Part of a small language model's weights.
Size: 20 layers, MLP 384 tanh GELU, vocabulary 1778, 2.51M parameters.
Training: a variant of Adam for these matrices, 6824 steps.
Each number is 500 + 40 x the weight over its row's rms, rounded and kept within 0 to 999. Layers, rows and columns count from 0. Numbers have three digits each. The size before them is the row's rms in percent of the matrix's.

# down: layer 14 MLP down (transposed), 384x96, rms 0.136, rows 49-62, columns 0-95
# up: layer 14 MLP up, 384x96, rms 0.136, rows 50-63, columns 0-95
down49 106:495447542424498520501491520526535473527451433502488495420419512523510446468482531494496523512514518459569542576514506553460526478465547422493567512484487549519512491524484488553540504474525492428465494509471462487534484444540412462501498515487525618508483543553513536464385517534507494575
up50 085:478606438443522489474528535549451464457460549518523510616493511480510493447478564573557522455479505565492537429482517496510474523523473524507513494502556457481503578484437477546464508530528462558534551508472558513516494485474569447489497592462515446514459566503444467492448502497482467503
down50 078:464480479538471518488509476485581516471507482555510509505531473570497529522529509542481592536478448493510502433410516492476485531602496483469479540526502537528419510532567459537475396490447504505524587534507505538460463511535410528475474492438476503461458537537462502492437511510444448566
up51 105:542481525544535512450489496491466510514514483461538595494480480549488558494450536496491431552523540462492523469481510500504472562458496469488556463489530456535540546456597549494546446488442457490507498529481514484498499499565466455459496556424519508552428531484394469505478609518578498553
down51 091:502446500506579415490524493484587523447543498538524527544461509497428469500467521466484491465520537588511476516418525558501491460490512492484486537606478529526461510442497484489438495490485446448585511613459532494524472473488474539524480464575476579519452466498505448511518517536499497451
up52 081:475528541554481461428510542508502522461483545538503473549477583462499528518443425451504511508453490546475504553439470501475499550500470471477464586537451562517469504480529561559410548505435491420538477489482487499510524506541532534533465514439501475553526534520538591454453497480573483437
down52 081:459461571419514548557440504464514494460539536503555474482528488509481473529512500529511520587476493540513382455469536472515567472513548546505493489457487461438475475568476450538524503591534527522509489444434573463443531474439466492446498561556505517492515479506440466511567513534489530491
up53 090:508498431458538438452542542555472513523566500452549526529464487454507509466462539521631527541530465524533446513435450437383423498476460467471549477509512513503485503479459475522444490541494514473490586563535550488512488514498522525486566502556468495524512485538442517545474546512526470482
down53 088:479465524459465535494497543469512450513506491542470521412537509451532515523469473486467522519583504558577509381485422511545502517499547495538499483470457436412513485575512501460531527496469483488508509505508504517530520514508448506510605528460537560471480507501530511560501528555375480439
up54 099:491597530528527474494493548466461521546433552530504545548464540525475569521445499487442505484418504516489556523507414466417475545514512445493549471497456497497454529517502544476495499503514498473495542525546552485415464462463522497462523493524502457467527509530527524516524526635531394476
down54 093:555411450434471486523419403462510488517539526482585489529521497486458543532487489487538546502525517510549473484476500558509478502403549493429477516557452511453458453449554505541489527527517486527503475545572532489560469536515501582539512461462517511477455541510509512507482472470410568460
up55 110:476539537562477472464581498509478500515507532522487540502520477546451423506553460385548540525534537444477475411429537457487530525550482486551482491458530493530485482477509514561489430443442535523464533552472603410472457501566518501497471554491518489528468523523488485478471548460518521471
down55 109:480431486489503523519518469531434433496491475432459524530500492503533510515434462531554583478534542529488551499502531543526536502582462571484520532522473479553497530530520479457487558598505448451570428464471519530476496575489425488536462430500519394508478490496500430510550490480498460528
up56 097:514538460509507510471542470454510504560521538500470556476418506533511494477447510488459512544491482588552441478470482492425483449504523519483499541418488482564594527464529497491502431513433504495497523466512491482503584525474531523552425537488517510492481593536500491406423495514510399524
down56 097:476521454515481488514491496491652499480505582494540466524503515480362462461512560498495461520563446495507566504517502483554541424513505495546515492544481577480444528538463476502471519482482547445486503509508492567461415477526483499467485525543516518505472466539458535479429474434502487552
up57 101:536497528490432544545555579503474530531526493524503562496468516510533476530486422472474499495539461481463484514428407521464499476504531490475521459501495478492540431461444470446469522457511550444525623546567590411486463414503523516536496507484506468453493510530519567509451532543511515502
down57 102:536487530537443508465548476488549490492485489489436456480448533501485500524505502540557548472473484451450439432428554444500506556564484523505537479502458468512436557482489499422447529592492406505502467516516519535504520527582435451530536481509541514545533511530538556557437511506421547476
up58 113:494530427456471515419487542452455545505495490519487522579520519492574470525403561538526521494522485549481424553470449463479484513507468530457498468449493471537554528474485488479551470510571469489480532510586530468422459487485524512497481491511574509456464510439408530526534481556531586485
down58 118:512541477481528532492492450508472519537491563535471496544560489530559452500471562467519413465496550513501415566528500454499539438491472440565536482533536477529509541488541530510502507447431416462409544527522517450488460563484548453558548406509470502510480500523465432487511483492501545558
up59 113:487529516470452519427493572492473566490523514490480596510547573452469495530515529561485536464512456532465464519476455470448460552436498520507518546394415527518520533550498477421511489493505527503506510548508546522430532469585477546516446507505541502498476540477548487473439582493440514471
down59 108:502498466548467507515517445431444501491567505530484481572452546538501491523419461402487475484539484504475585575555493550499500432516462533542569445518589516502525450510475411521492466500502524459478479475468583530447519458520526522468466465579515482528548484491466472560537499519481527502
up60 099:424547533576525548499502541489460470525508567526441538464509588480523525484539528408449425494450581531494549484534504502541488539494491519468478553455400450548528480482467501544561438476472513556523482513519494533479544474536509516475452489464465535501484545524496465419488507454577494454
down60 097:513455451432476516493489542493426561512499470481492544474474485547508443410548503537562496527530463504494562477529516476453504459422567519502494512433503468369498490423493546563511562541522511546529507464506518520537470569456433529540511491511490548488505490574509499460480535430524475545
up61 108:457512470524521521511538525562469503477522485499469516494464427545480483432450467553555474516509451519436496476467538446428458589520534474505514502431506526501444577466445511463478536529446558483487512600444571468470466481525478577465490482462508552501544489549493492490498550581559549531
down61 115:514486480506589569525473494480521482569558446475484534512523507502473512525534543382507550485456571567449514537448401533486491429459486495520522487488471547461513503557582504529501491489512503572490498535572502468484487458452437440477572505520491423445483512564465481480521496469493516473
up62 101:423468562517476526477523505565466499488435574519505503513509467537520470479499485454506494538500524486460444525430457474519528554516501505489528452481457564529425462438510494530496525572430507509466509572574484371511569504420549473495531533496533477488506531526488522563503501591458501454
down62 102:448466498411488493469496473484524529508465502469529511541519495530432443481546531487456462488481543513517514478507572488528559579480470512407507531471515562517549480526430541502472469482524594424494494530492552533437637511550516470530481482543534461454485489500520516458429535496501457559
up63 107:488529557502547453516528468540451565580536574518540524479471498524501525536515455517477401500477503495527508404460505411485502471500579582472488441492517433494507555515498500526502450518507550474463535489473563455444542450504525479484501542494509533527515506420466516415448587532487484508